Weights of a small GPT-style language model, trained from scratch on English Wikipedia: RMSNorm before each block, a variant of SOAP for these matrices.
Each number is 500 + 50 x the weight over its row's rms, rounded and kept within 0 to 999. Layers, rows and columns count from 0. Numbers have three digits each. The size before them is the row's rms in percent of the matrix's.

# q: layer 8 attention query, 64x64, rms 0.135, rows 0-63, columns 0-31
# k: layer 8 attention key, 64x64, rms 0.133, rows 0-63, columns 0-31
# v: layer 8 attention value, 64x64, rms 0.199, rows 0-63, columns 0-31
# o: layer 8 attention output (transposed), 64x64, rms 0.148, rows 0-63, columns 0-31
# gate: layer 8 MLP gate, 192x64, rms 0.231, rows 0-34, columns 0-31
# up: layer 8 MLP up, 192x64, rms 0.232, rows 0-34, columns 0-31
# down: layer 8 MLP down (transposed), 192x64, rms 0.18, rows 0-33, columns 0-31
q0 100:496573454492637585521525532453494508459414510534548532493471476473492473474477476471487547543496
k0 112:517457536369537528506465498498475443445450498420442506487450489524460562531446418562489411463497
q1 110:462499415600445491545479473508528514440490504575464495570519506542545505455576595525488450436458
k1 087:435589480520428443419542480537501529401492538475558572478551500439526440593477427510489501595456
q2 105:505495518427654582496487526452484544551487503448523593410490553514462433531381428461495532552499
k2 101:615508599437560555549394499488395447500446441396506496479491439539602536485474491501512514388529
q3 093:387487473559566469556485425522534460415497598587501507503480555557453471527510520491549466549523
k3 093:478511474464442456538576493561400470504468468476509648453551543492465474611476377541466526456467
q4 093:419516497584572418507571475465429528509441375632447498471536469453572512465546518526502503459582
k4 098:541513390522424479558570449439440496530425500493465502495552490512577480599572453443451420496591
q5 120:484594545500375463564507541544519497376469423442517433612520460455456595578506575546528555506478
k5 113:453526447592572408435596449523596600487646504510527532493482590519494488448490502465472480556496
q6 091:420533489485568448488469449535504567460508556573472537404616538502464482477515483461579436542538
k6 097:468553484450419564505503527536518462457520475522527503443533484515507483582545468420555547535400
q7 116:497590476542455461454587527516563520437441443570508473601559402490499547530569558545480436478484
k7 105:511468465512400554416470493474509518466525559578469487476481474534445518408534427526549581480469
q8 101:468508472504452496466493404526511480356511391466472480585436518547478554502453555564434536505534
k8 122:501503514494583396461473489552512608459549524479534432457475489507523392502527584498543490457409
q9 093:536458507490492475517452448390487467543526600422476518491438435502468515526458452486455635507534
k9 070:588548548485489509427457475472367512424452509523475490509534485631484564454509555540494447397522
q10 092:334555514531505432600558471450461549466478481575570429477567490498574438534570513565532492532552
k10 074:461410440543429510519549543567503526424510473567575441443466420454485561519549469444622487526473
q11 108:480499495523521504473548480427470515461505473570490514609536489488566515470494567477445489407540
k11 124:550482535519549460541524439432393478466520482369494480484552494523498528564491550473495440483433
q12 095:539480580504531468470501476391466525610518546420493502446454561514534457486468399467462459480467
k12 108:551509387571471569424587527452474534484447497550560503556498478455492515421548413537560468521563
q13 110:364568503527516456466561440465445555584491522619513509490578494412601438481555493525551475468479
k13 079:457497436506416595465509595508517472526471515627464484490460438450489550503478384540597459538413
q14 093:472520461568532549444534432501362463508466532481412421583426467471491472572549538512475565503586
k14 105:498478547493558437447417473547420498456560460399488504491461501534441472541526513555491457491497
q15 093:462473498447426465466425424510475441566535513443484556492384452511445522469494480473461484516428
k15 070:386525509500471462395574531429459501511541544528448541471532613586450453507545443563446493495498
q16 089:428568488548544533460565468399469505539505512612451498458607506429574402547600484508509488493542
k16 058:511465461452520569555472519574457502428398461505476436432441458396542610524456399523606510568478
q17 100:439504438566548530461521480536488506489500483551417526549522490460494487540534592542538516496495
k17 115:516500526472479414507447487491484466508536520487472595511548543494570433498517589513542487519421
q18 074:576472526447498454459527567459531484549515563428508527558444503484508560441463458464500545469430
k18 126:490520433506524562485587525498524475474432504510576433510471503481507578463508405452537560452465
q19 078:418588495577526526489529582518566553481501447519495487489589439543583442564479518527611479579553
k19 058:470478485500435515559541470502494559456409523495610397465472413476499559593511506400600500447468
q20 109:454534523539567509470523532470521551504484474590405548456565608521558440523472459436559423520471
k20 055:556442595484618504585484516470479491545477547528572561469525449495459566535502437442568576491479
q21 083:435527515558421441535476468517581483455421447481589535573489492437466552553485496492475564541447
k21 121:541456539429472479529492509426494447506559491396464544518470554620462448479519573573376439507489
q22 081:550454546491584545478486520528528568615520603525546556418549473427533485534385431435530472507504
k22 073:514416512498576558581513510509454556551476556515583473493470430456521567510461383428598531491465
q23 090:451449545590481523455545451485509517505494512506425606571621523497568455444540507547444538538450
k23 103:568495478505487498464494484378412498526521534561521496516396530538415486424498555475502542551570
q24 122:396549499490485477456463432501542523468421443612536506439487558536586469496516514557516403550489
k24 071:502519537447463590480416458439468422462440527538482485514511498567510614529562430524473517507412
q25 089:493434491571473496494522553454496488488409486543531426468580412526500472476507516594511486592519
k25 135:538482520505515470569510488397469486465536458406375518513525522522474465514512542540451528521525
q26 096:448458420543472446481496510585502527520440432519497417497607465425552540499492413482572493562520
k26 056:450497524416572504485465429551481455539459498476462531539498461502458526504446465530490571512540
q27 103:436453569505455541556486461474532390503438409516519481413555538556498473430529422489530369454487
k27 134:537522571403553530511515490495473403521453446377428510526468496510481469533477573602435532504520
q28 102:509491571561559491443423431493581443444508455448466592499527570441489614575491503453508494516466
k28 115:608497523381508498474463483473478417489490559409477546561475489639485492463474500591486583454531
q29 102:572540461571493540510559518492485449481548565494426498521450510448544552573588550503576574457549
k29 068:537485461494501431451514551528538561517575506516499493456545538515609490466493559558423482440523
q30 103:495542573387574513620506507557541395472508486468537530539499500548404531490445385512447511498492
k30 094:456519444530487509432463484554522464499399413449587455455472457520533496477469435448540430536443
q31 095:566401572447486515597405601511549563551586511468555469480496446409524447449423451518503485484534
k31 092:570429591454534468518568521469537521514513526454454488581490451543478483487492525564546619490473
q32 094:533499475466567499603452472561537522501447500454479519525539495535456446472438478442492479582406
k32 100:473474519424541496606469523448444492510527475441532517542523524452364477448518472423573488592480
q33 113:557457456395475537545420500464496523380494552456553399498525498411444534482493521590522532596409
k33 112:504502532423562405514506537637423579506535497513529500559506468503505492428490544456532631468434
q34 109:460488508507590490415502510581411559473474498451533518433475491541493468561512501535484510451446
k34 110:525439435448429452455444480498452486529551527569542636445534454547473471511560488432463435454462
q35 112:532486578415504441565552535522507458471479444448542511466472567451491543497440504441479474591483
k35 115:528592493448507469513517474511544455488493504558566510500443479487458515459526439366536431538510
q36 085:543465450375592526563442541477505469400407464410492421526475482516494451570436441559531438471415
k36 091:475512577396615582481419477541412534471531433436520549464468497487481563402515466446585498509460
q37 106:549527383490496430429565471556511501469467424495468453561568470443508470485439623523557554538458
k37 108:504541382524527495486517482555526531524482564565511503569539585432441578481489480470537560547449
q38 090:546457484570475503486534462565420520451547458516414536546548474554451581496466512436498548565505
k38 104:521460491549527476624567497511511482494547496445487564524515507400434494587395514498468488473562
q39 107:480545506511589551503514510428493499521620488528405506525480506550486433496528472479499458486455
k39 110:504505534536461572498478515595566588576551524461454513440524473471495366489454575597598527520473
q40 105:466423501495485514538475516527555413522485530519495600503451608493392469556432468524488512541500
k40 099:458521548427478511542437537567480415397515551462499464449394522527525572438466459450562504558410
q41 111:522571558518598524414563451550552416453502448550466575420561439393603452491523524477548504448524
k41 114:504535540513511457550565498568472540567392506571517578495532544407442528516534428542435465428573
q42 099:462503487450466470546466498394513425515497372548459575500567466497571474512537535492503549537445
k42 101:539564503458446530524557405424473490496457543542462625458482595470543496518529577483546464508482
q43 107:513550579476518398476462493492501472553531547483573562474472481452563485491494473556551533510486
k43 103:498515458437472479429462442375554473427429553514453493440501497556523577442457459578550447498425
q44 098:423514495553564584487537444467462555542510481522375490536423511541542496585530618475543524482545
k44 095:551422491492389543422526472545446527444490482525554505515486529452515462545533495460539448456463
q45 105:450491546575599535569442447536462507512489426509459474565566563546481473540491477524488465423551
k45 098:552442462442507521404548415526553544501476457420572610510540521469504549527443501533408540592456
q46 102:541507463396529551613495448397537465401518516401566556458469483512537521526563470575491451442434
k46 091:563521543383569495471385501574456484488489447434553520482388493535468553447468553565575505545499
q47 089:485506580645524510505582429464498491478515483543486476533477485496495438471530535525489530579428
k47 096:524530469495432518519517549519575623469536525501531444428572568453473470481487547442523436579516
q48 102:582567487512511448527488532407541585507520506583470500494571538494522413448529464582489463402487
k48 107:543511510569515587584489535483453520460531508510465519556513524496492626320489489550515543530501
q49 107:548445513472601550585447584603529497500481491517605473465511471501523471523530441533497558521408
k49 105:524468504458486488554463526521513580454524507445512500496493518506598499505485531375509476534518
q50 095:497605533467514462472550460510414525456454453551579481560553540581385515534445397508505453535493
k50 107:513557373568495560468440497480522489519489490421455537516571522510523559507396466515454506564451
q51 106:467501529571534471459499459502418547566580532563414604484546569523533483518550458500488424510574
k51 101:519509496515439530499507557458464408551506564465439511508467515548455474473440421589420542561537
q52 105:583478516502531439451537521633550510422489397511613544503464438529413562469461432466469510574517
k52 103:503551505488529484556459464394533481530543605528445438501472437527540500567470468464466520458547
q53 096:530467512588449479576539498470504482428508503534500541471440591526429483442443478478559422475463
k53 107:465605544440529514626478529425530445555556516478513442463607480496477521454479556534488508494421
q54 100:496514518508441525578473426498393537509530553506445559478513546452472545426528523470478556497486
k54 101:429500392433501452477529546460463453546546479489524506480557531586542490500461401556414476481504
q55 100:488496568511461536437459413476541469565438510494471506457584498520536499479470489569497405496522
k55 104:537485437508527528493473535403443592535398463556498532577479603531447505451544442456464515599474
q56 096:447510483561419530520502560433474550452522503606416443531575479487416453512535597523527474532527
k56 097:492521467597400500590631505545460565451535495481493535505642521460556463493499587470485543449500
q57 098:484496519518435448403511431557505470410439472599459507452438579523413477508465458551565443526435
k57 100:507587460526551544427403505573583563506484538568446541433516490479507527502532537574426473399436
q58 110:478453497512514485447450477538509391459474443436584565492511539524476584521420500494473509575477
k58 088:482540567465549499491440488469535447516525580496557480408489524503467506582568499418473534553529
q59 093:475546538479551532488641451469530519423469451583521447555505531420523496483502523601461488500412
k59 092:512552479542483499419506536520515587547521475585586429498553591438592498447526457480431427514459
q60 086:523474602490563521514457547485493537457452490550580518484481514555594438426493509478470449538493
k60 092:519456600576436534584482538496559521594492463484513549469444498375494476459461514387467540510511
q61 097:524457386519561488489524566546484476427451356498543436483505473552484497504442492421478447452474
k61 110:487564495447534514615533454462492464547508506517420492485663418430565469500545549400563484464484
q62 102:465524536494423549429449496520551488469490535475502549523477459423488558519534583511545504442458
k62 092:491503542589452527441512549590496514533515499521553537509486514538511502528498519479460608376468
q63 114:474426506509447523533476395471360487505589489567381572495515515436518459489554484523546556490478
k63 109:484500431491458529459474560528520532477476494521385602478554545505406519492509482603550532522536
v0 102:482417397552460466536407499489473447435503432519481560506577552556434512409592555487473427489556
o0 093:659548515503474460554526560545459545520410456469542609446468570526476651568478511475523461496461
v1 111:520523426448499524549418494465498560509434511531542434478521530534552445523522506480470389433542
o1 112:486495482525451576553513542427411513519557505571445414512551562456508489493507543536503415458470
v2 105:562581595481497435488570615445458523505487536468439511390534435457523501477444481603502548493449
o2 099:533480536505526511478557529513607499482471616541506369523534449535489448460479406615501515502408
v3 102:576425454437501447494507428578462478554381488511551450413480484475450468533480489499573383564484
o3 102:475489365526512522532545535382503533574469391454412391549540522487549549425525602542513455464427
v4 112:457525491567481536468489494514532470523517544448434543534504469440481473516621452502572544473513
o4 137:449525561453507560443550562596592465524503463452494544519484529448502527535544380502527503521546
v5 076:490444386535531472517453486484552390510440548498455461538512513478395478508524516570499602531625
o5 072:468579571504466593561493564430455494514355526412467485526520481495471522507574499495505504515538
v6 092:545463538413464491565497462457459532570521541491528472448420426493526572510431509578515519574494
o6 083:508586441528503503458545536496478515502460471581435441644542512462485413538585564504499491480513
v7 096:521574532536500526424626596482573511424587475432496481453542578480515482484552463462393505470547
o7 094:638418569460495513509538487471501500483588575494478509473444469464443547517398389550409504464510
v8 098:500548499530454548524473382538480461496404602452468495444431465553448490563612444575551469452582
o8 080:399480503518513461584609518494458447443444567498563518610467539542524536452533497462452446546535
v9 101:474432601500503507554505500455492542563500407502578552476587519483576493531424532452478511569456
o9 092:538484464502506471578404473521531489463501466502399525501469502528501531480494573473579475516454
v10 103:468592568458468556457553488432513554476543546547459473438574523540511419499495493477489444437507
o10 114:492460458468441444530390487484511378442518608570533453546555552527433479550485541462466524570414
v11 099:539447483510556453446512523471449527561463467462523499505485446449433506575375497497496512518521
o11 103:512471509494531590446528488470417517519559444447561469490485500433580439483455598603532549498467
v12 099:430462510495582499557484523444510549504570426603517493573421450476493528406383541416540490493557
o12 095:422568472493502491468374623484474470478580527487490576455487609458431457542534611508530542520443
v13 088:546438419482547546563444513522583452430563550509491487490464507504471595449526468494410621517542
o13 096:560533597535498472507549542516516545508488495421503499637481468471467463471471556467473519493551
v14 101:552544592515533447448647564463446496493396489480468479499509480520519415497485437483524526417574
o14 104:452446489522484567509506529506573482465426487458520446487499463606557512447466429559401527498515
v15 088:461444506416568506480508503531455523502438447484507438539426390529551558464407534525491522431501
o15 071:431539512449496415511524461499398499494511527593500497527491507487515453467555589471513529496527
v16 100:472514602528541480488499589409560535474513499526439558508466567462503473510345469467519591540489
o16 102:416475493466472463437476490538378429433578575410526501434494478489466479408555431564547565510458
v17 093:517576412485513548527544613508540482441466570476501490566490514391510543414447535444515581512543
o17 090:469511510439493544517435496488522491518560554468534538513454532511472486440544465572559498475511
v18 115:557544462467528433510496519498403562460393481482457510486489397488552437519464501558624455382469
o18 137:356564433590496534509510436496536536477479470548559456493590477511523484546479511529595485452492
v19 103:479536513412586520498478583459502496465507418462494470507448408483473476452413513534455480511506
o19 129:596557544468611533457472518453506433519544514490492505499483458527538468439510626566479559556510
v20 103:553613567458437470514548428574556504589494518490553472459517508467507493585542529488510499597456
o20 111:489505468612515540488562478480492406452543481513383435558574498503471471516529487476457490535544
v21 112:549526451532449574516504526506522496488492567507484491432545456489452480536626498602490471453510
o21 125:575501475546483495589496525561564450477524528501591534542527419488424541511526474494450495474450
v22 100:556490431475437505557487546538453530506450433578469531483576568553486513460470500519495411514527
o22 101:596486412622398522472504604584488514569507500513504512569540519560529506459516591428528369426485
v23 100:544558542510479509489504536399482525473472450419604498449492489652507486506524485533389499546506
o23 096:542456475499518497566520436461478382494502449558539580515474373562474513512490480525450392559619
v24 098:486603489531537558583475473478510498560494542517437514561539490435475502600550522486502546484550
o24 096:511511595613489616505478555528571472557473617420499536533506493507561489481498513489474543450531
v25 104:533515454523464509404594563414454483534474490474473498490502503463482427529528445522522464365578
o25 106:594508465527553526508422552539485492378479489522551522506531486496506508536530444531512536503421
v26 091:515415549491510487494412530530437500494483444478483510504528528557568532496468507491414493560385
o26 085:499460542568550444458438433531451478535557448506526472496477412536539542497489487445572503472443
v27 093:528533550402450436563462558443531547405519475541513564464514458563549582467410484530489496545471
o27 089:615484485470495473424492486356482510502502533554502582491473444572512485524550541533579410581473
v28 108:471573452479484588489490516517522514535487484483433519507515505497469476508539469510470388394491
o28 110:576481557510472473542555467547396543574513539561543404460544532588510444477513559450462490438524
v29 091:496540564456441478566459416465547560499513488459528528484563508514511599571553483439511493530503
o29 078:563537537563581465502573474544432465507514500480459578504506560491520487490523505489506442514455
v30 096:419533493538620580447569472495537524541506407475532550579499523512533518489586428447485483417630
o30 088:507522572578561517498505533481432588478527472474565576450473553489415472384475486398467535546591
v31 113:487556406421467513551456600444517453433524481476530478527535476501422527484448531435476440555544
o31 120:615550436491478464550422488439440459573482545462538532458437465420563495532545490523561460447500
v32 118:506452494493644390432643470530441440551497481491517515484422436491541476483473512503504435510508
o32 122:448434494412525491610493501462534516463490374505438424551516565542491433517420540525498580510559
v33 097:464436483562439481425537510446490536426503469517508559423412575481453477426538547474494525558516
o33 089:481490558531517465588501461553451473474447545455562595488488493487474544538478493556514534504438
v34 096:476550528506477561580449613413463470505563614492465446551511555526602516493482433473457523462551
o34 095:476493503449570499484349504542437498570514497486530512599498502592581576495550372508489458436514
v35 109:463544501469544508536477571407492482506568454532513491545465423505602524472495508483415464494515
o35 104:555480561530519567470389501442446456619583468593521604494501492580570460537532467502536615530579
v36 106:584392561465472504445551480503434479475444553461568505467487473567469501519480478580599547581379
o36 106:525472452406544495441591468568560560416455450515444450533451375492546461501563577579561426533442
v37 096:585608549483485474420521607481505510453490436448491494439500491511509583475437431576499524478457
o37 105:536428510599510461483586429453465513487563459546467527554514410471495507470457422570483497520435
v38 104:471556497465561471487562471448431463446549512443479503470401502551558526424483457526507418544501
o38 098:461468498501580459509542442395496518600488519531556491453433577596473469508459478536536535497551
v39 104:532429482549494476480511519530580407452630449549462518476516570371474440469437540418440537514500
o39 111:594516476406519438473388437490483509462535533411516494442508502454439544445469532452514653493506
v40 099:520468447476448473443500507554509482427567533486453480390485607512472446539426438563470465479604
o40 102:585546405453542406498486515439513474473492541539550382431474543538560474483439491567487434482480
v41 095:470537490553564536566523491501533461483518495582588536430465516527524441458522554498449392500528
o41 094:519443463462481456619444557501531535386481576519439583534495535454424519473494526510466498470544
v42 091:446506512482525557477434559626562415532544470485610553517512511458513562429439499518523493517421
o42 106:511498495459533411446504528557550521456568479463419539470468508501548552482562515528493482398554
v43 098:470559493513497548467458493576540438511568622419483450425502516569527562426582467567468476421512
o43 101:438517491511497413524532493559503473484518532503595514559469567539449605567435556520438484454568
v44 101:579573541555504477388547504586356429467441547447501485459511472508476464468505498572590485449478
o44 069:488444476493556510443533445552541540495401513612501419496531462492543480504407463608522507497528
v45 099:473507428448526417491477489586432465517440574456505464470509415500442494495542525546462485527513
o45 107:459529545498502437539627525508461479556446530567458479523466546447519551541500494547564512510519
v46 110:423528496453524527538454506466572574500497409572495453483527502425468454496449507446481506508456
o46 119:498506543442510467480442491454471454596525573430428534456562457508524395422505562439532449533454
v47 081:452508526502526510443451496421440589486493492439574497552477510534484415474557478503568551531492
o47 064:462520501425541530472478566510497448504428429448517530429530423505521477542418501534536398498520
v48 093:509572430557513511570461499573530481509515472575538589501514470500471626475538528490442454458522
o48 097:610500536521550420475414543434579527531489498588502636577538508505416430480572516433544437459529
v49 108:471442460508510487587451501452551589526488490572455552570556514521559467574539490415517451465473
o49 095:445490470564440534564405593557497532476568485430524513382503572576476528526530461481538428502436
v50 107:487492530469430513484518393496465518595463566458547470514402438467404535482611460543558494532449
o50 101:423493515540529481500629469538429464474434422465460461549476501482374507548589527441501516474446
v51 094:485541556485515552507475437436501560570459453473578478462554420535567492559565550534485521500579
o51 095:466530515609518504605536538444459459415500545617461574461508457557530502516429548495516535558564
v52 103:392459533495500532535432411496517466601515471521490542544465478459497626523495544439504430608432
o52 101:453439512580534504516489442501453533657516542453422493468431559466508467514597596455497522483428
v53 115:491488501444461545519453495450503483599485590478518424517399397469473529522533483565585519563483
o53 119:370538448582528542480533549495426445541471509471435447541518441506551461549617539527509531455573
v54 088:589548545460475459547453548489509482440445554467448459410518556616584449537451469588458497538511
o54 072:474473435471451480524486537388458461438482538564498424545520413565504563435523449495529384546535
v55 098:505586420521495463546407510568581404538558545543503570505507568484501491617509518436476489526538
o55 097:541502460598523490582461533541480485499477507501513483511519502476493480510507457474507490456584
v56 093:406523572503489465501538471478565555548543432571522569521522552460502501523402539367460495572512
o56 094:469470367575462528449427488509557451578483605435467568397458563504509478499459518479435561464529
v57 083:495484512568460453477496527485480439479627609566469581386436590513479507451480444489447517555518
o57 066:556432567459488437495455520508541472527462546487552388575497557589508533566496439569518498502503
v58 112:438496527505533558492529452488501543538478539393457495555395474506555542542574388490514533457456
o58 116:319484576545594499488553460503535535502545465486571542523476563520477509438544384481464493529507
v59 106:445541630534529519441568539427498557481529549418410552456534539521549514445508430556489547504504
o59 103:528441559410495476436557446498456417493516554535487503480529561566458473476428466553582449593492
v60 089:484482573444454487545539418478447524502471519485508482514515493600521605498481477507506455489477
o60 090:517491423564529487473527454630437529461468566511482565547486580532501524514518570497474432533433
v61 092:558499514482489454463552472469503547563459481532416513452522441458542354614535465560570436406535
o61 070:506499473526459603519491556525514388463572458548488409522575557593567468518510479473551549569466
v62 099:430507552468494523496489508513492516500577467435480472600492489532532552415501478432445521538434
o62 107:439487558468498529463520502532405471646499533458503530500510541528465457544499458409494479406600
v63 103:467569504440549544569463608491555450467506511465454427551577443485542594405488536512500516468430
o63 095:462543572559396452474529490520547513542572580528411541491509521422524554537553478507495559479524
gate0 101:537473493545481544467490531574371480458480558516527542551417506595457492438486561556578500447486
up0 104:469457503485529450432463536560588476536529495493463549497552477508579454589392602507428410538419
down0 109:596446463474589541439439467481420530510554496524491548533445488479514571487445568505550364419382
gate1 094:409563558534473503492427529468504501495581507451574422515485434465537438490497476501486506490578
up1 087:516476485620588521523440525536435424464510468434482466492389461532538504595526480532583446509541
down1 095:524458496609464542449475504526556506513501500533480510537519443577406484560441596400567410571427
gate2 094:468476487490506503605481444532429489509496525459556498561470528518515535538532540482438469461643
up2 099:553578485552477534500472467465537571395463563460431460529573583495556568511476542443484572565570
down2 092:326533531545484520513491490459549484529491486431490606484478542560525505495496489482432535474554
gate3 097:482529507475529418462432451413483507461459560526446591497462450538501459531506451519410500558631
up3 102:539518596533548463538429507417457509532517527530564453529467476486572543448508482461549471496464
down3 095:422510417489425521519560485512528556501494419481428507450542505525422483538447552587472523528472
gate4 100:495406452452455496476515493438464516492506524406509473453490534508572517481541546634511518474437
up4 086:459493523510489470480507512523532463471459497446429536399456541579586501466442458491523562466484
down4 089:415489535527475410513487446441483590556581385555474436504463509500543520527469491494521543476493
gate5 086:465494530474501557485414469461504511456427570443425433525444625527545522526527410492551522612504
up5 086:516469573530594502587521529474458511548610510517488483476447483448521496594523443556504487499481
down5 088:716551490508483516506485450622499518484515467511480390515553487551443497467549566515449444511477
gate6 104:652545554572571437474530411437453468496550499605433431467477481490528519499468465495470470429462
up6 099:527476441528525460533529458431597514630494501545408430545569461573571479504442421542565547505551
down6 096:433496455601407531468444452542604529500468519507504466455494512547539408503547567464475517513581
gate7 106:461578559436470501423495543498469480421546464337523543513559504511511560496522391507473488510435
up7 101:477608520464442485463620532571492483466561488496436499486506513423527500539515532471398397495453
down7 104:559538564437495466491468459504533491424487531569520426558520512471530552501438612467568491498515
gate8 092:465510521553516450583526548485468434538529570514498518439487423499528447464568587530507521438611
up8 108:522493545552536561492496435533433483413515553437393481453569423467579574439438545528629499424473
down8 108:610431459501509564512469565461492572449439488558466558469499403516535479462568542443355530458544
gate9 105:488481525550560463497599508550407391457562556498495489449530586556498581530473495598487489380516
up9 085:502508544512418462539400446424511541527627537460494495519534535475429517562480440528547481454415
down9 089:487548496469423510636538494496557588468492491540525483514471436418527508541439560443542491544506
gate10 107:577496511515529525451359452515398627492544465537506457556558471511524557523484585447522501443469
up10 091:564463502587495502405493555502520508472493395510564444470546450529601534514603495548452519530485
down10 093:543484450450501621499442533531495494437530434592488449520485524623498462583448456566436482516511
gate11 116:516548500516539450586524526376537408541401442462527464494474494544519483513452548365483591440572
up11 116:488517464524494486449563649464506398567544498408559458548492554566522561389522509495489496467486
down11 114:469589531448490562485500570513552587422509518547569478517522448520512421497516459523466468580513
gate12 096:477564563480502597434553464417462549472437500498522476537457544513476568475473598520544521467455
up12 090:502506491482522450414465538512475523474508673554540411441509527580458509506578482467505506525475
down12 097:466512457443612510464539487511503499484559469540440496519489419529421442515499468496473501486499
gate13 096:468480482518476502503456544527448363419382502519541410475469439454421502489560485435526535417557
up13 107:517507453529464564488592593526523512500591414484552563479397452454547460575484559554462529392543
down13 106:449452468537436508554463475403535486395601586433449505481509531567561431495441470540484573474499
gate14 103:495541579486487490467516546481570544574480465562522491634502443479470446418428573469456500571496
up14 110:448468483498524486431497511562489533405485502459486519518480473502445481484458505524537467361497
down14 111:558520467539498452570506529608498533461552435505505419501402490463429577494538448529524449468585
gate15 110:528405496497558495474485495502423471499550447448451402486519471533523448545589407552554483612532
up15 098:546427472456522526474450453449500506632467596665586459493511448552513490458442473501512434494509
down15 099:618528484432392517443455443584548553461431497480440473524438482471514555465496600449410526505470
gate16 103:500544453557491424506550429482459429460469487538562496493434481563596533520605456467523496415520
up16 103:564367474623486554459412493512504481423559535510505520548425455543545434553480467500525538407546
down16 101:508529444547501503490517373483449556374480492448503461526598592555581436554450532508432528492526
gate17 094:466401530517588473470457503530525472449591487474466487424508422563501426410537549571541486465575
up17 107:536430479590483460552555504486438452474408504479514514526444523511531527522539531509511436484620
down17 104:548565523527474476492549438516486426520545496563447348584506514482459525528486552447570519529466
gate18 102:530420549486517497519494461462412406510470582552492527557500485560549431553480583436496476402520
up18 112:554576522438499494508524533438472600474516550594539464553532455416508503475512541471528502434491
down18 114:537373581513495463438549534439480519499482504471458453421449509496470441483613590525466470392477
gate19 099:485467482484458523562599500449489486554564426564434544540449605454450439520455472430478551440582
up19 098:466565533388497526499464529459463488483550485462435412481509516569446551545414555512481552527489
down19 104:514513484518394494439607539460505461572623454583550498548448490491424396552515511526483486433501
gate20 098:420410530465409434519558532492535546561494511444410558512488503546514501482555536514485488541519
up20 094:481492534431438582544507560464432584371403511471507577479412495474438463542420484455505465463533
down20 100:598584540442503527503529443553509499463436484560541431500450472498494380590424494476467551472511
gate21 109:497482625484602505530469500532486462465451533477420436455555494486451507501457521495468499476576
up21 090:408526461499513544430455527493560548500485532526459516535340477513605485432524441591487553466473
down21 092:588480518488488495445505469490556526452472391423452481493449480489450543565467443387525519427499
gate22 097:540492511474516478492480567490518430469498581389566409365470545464516407501534557524519546541541
up22 097:493497395502506513431494549487429492459534470579479466546555543431453424521558606526498475508514
down22 099:529502532476531475489493457513529543476500576558440623565521467621621427480538506481551450479561
gate23 098:464546477550544555526555520555473417469581487467470568510542425499481533440484483514575552507535
up23 116:472461515485493395420472542533637496504507471469569486455563497495517472502477491529510486507554
down23 119:586495457505543617482427502496490496510479401492540590526480564512435441554446458506502524481508
gate24 106:494469522458473472505388520518536501615494520520407430495546561518562445422520558533449462404516
up24 103:538456570486501460481533509526539607494526445428358505508571483533559551434378527432494527517531
down24 104:388464455433476531510417517479514530508427587518391548500477546571473382484518488494441547444495
gate25 106:562548511470584471565539459483581550499427647396461441450538502450401488510505549568522427502392
up25 103:554423554531455527461457532529494607472511539479539559546629555506528534467537479567446445451409
down25 101:475520515474565473551500512454469536488522493504553537536537554550489515524461583463530488538494
gate26 102:564560513492459520491510440532447563584618473457477405474537450502523528439541514537504474510445
up26 096:629541452481556548537514451548563449549485524546530451496578427585528465476524485452550555456507
down26 094:418489441518412432554469501531603502498488485481465520573580569482413464426479494482558482460518
gate27 104:503442483473477495401392473530393560540519558538426529537483491433596521487645506470504431509471
up27 095:447594506426459536520480474471418530522499539475478489459548535492495408468568504545533454511537
down27 088:418512503505419497512484497474569492488458498482563501512548571491423467487506355565471594536468
gate28 105:440562459550579452464437516411486465475549519448424484494479505424466408511410574471532486426596
up28 103:527586508477500452448588485580557517482421447479476600563505454470465515499449444567540441473479
down28 109:551370475608505529494467529517548501556515513559494495519514506531505497445499494518471569492502
gate29 107:492562561538515544493484561434466590479485438425550424511472470527581466547475463482517648489468
up29 094:523394500600512501470629498528441493495527431507462580508447569590471498524421452492465537511433
down29 099:483459552506514534507469533461589462537526537500508553567482508413553554521472522600413488537568
gate30 096:518481458430496491495545517515470499520481497597600565467487478476565527416533409491559502482391
up30 092:590534493474462464462440545557519453496576576484556458518564453644594507463559525499543509431489
down30 096:517509471429539459554490470589445506518513440571569618465562486556525444466511527533488487500428
gate31 097:433515490532483513565439466521503476549496451437472507606480511536408532540484453554465514498442
up31 109:562521402538507497522578484447396495458515425408472544478525477463450488489528532431512589551473
down31 105:428488515560504496509562531456492505498518547457504495527548473459458557455433579474532574508498
gate32 110:523484609574521479511496464530559437591543453584522556481417429477552507481435551486572497419445
up32 099:481493432599553465443478429442579429532527468485480484508501529440502544535469534471397473551585
down32 105:493455368555479496461448585524476378519458444515450458538487478507477553475396454512446477564547
gate33 110:517586479537415421467572457458527485465457490420450530488472505506487560527538543482525416457555
up33 100:484546475430579505512448460467447563494493492488483552454468540436407423572533492523475427441482
down33 095:501569477528485462491432443568499552421550494498478448541501596520466483522512614531492503465466
gate34 101:627575562529417427560525471454486496545475564520538457499571603561490541550423516507500590495477
up34 104:583500559559542543506438555522477511515465489549537479504546482465530455475550590494395498581481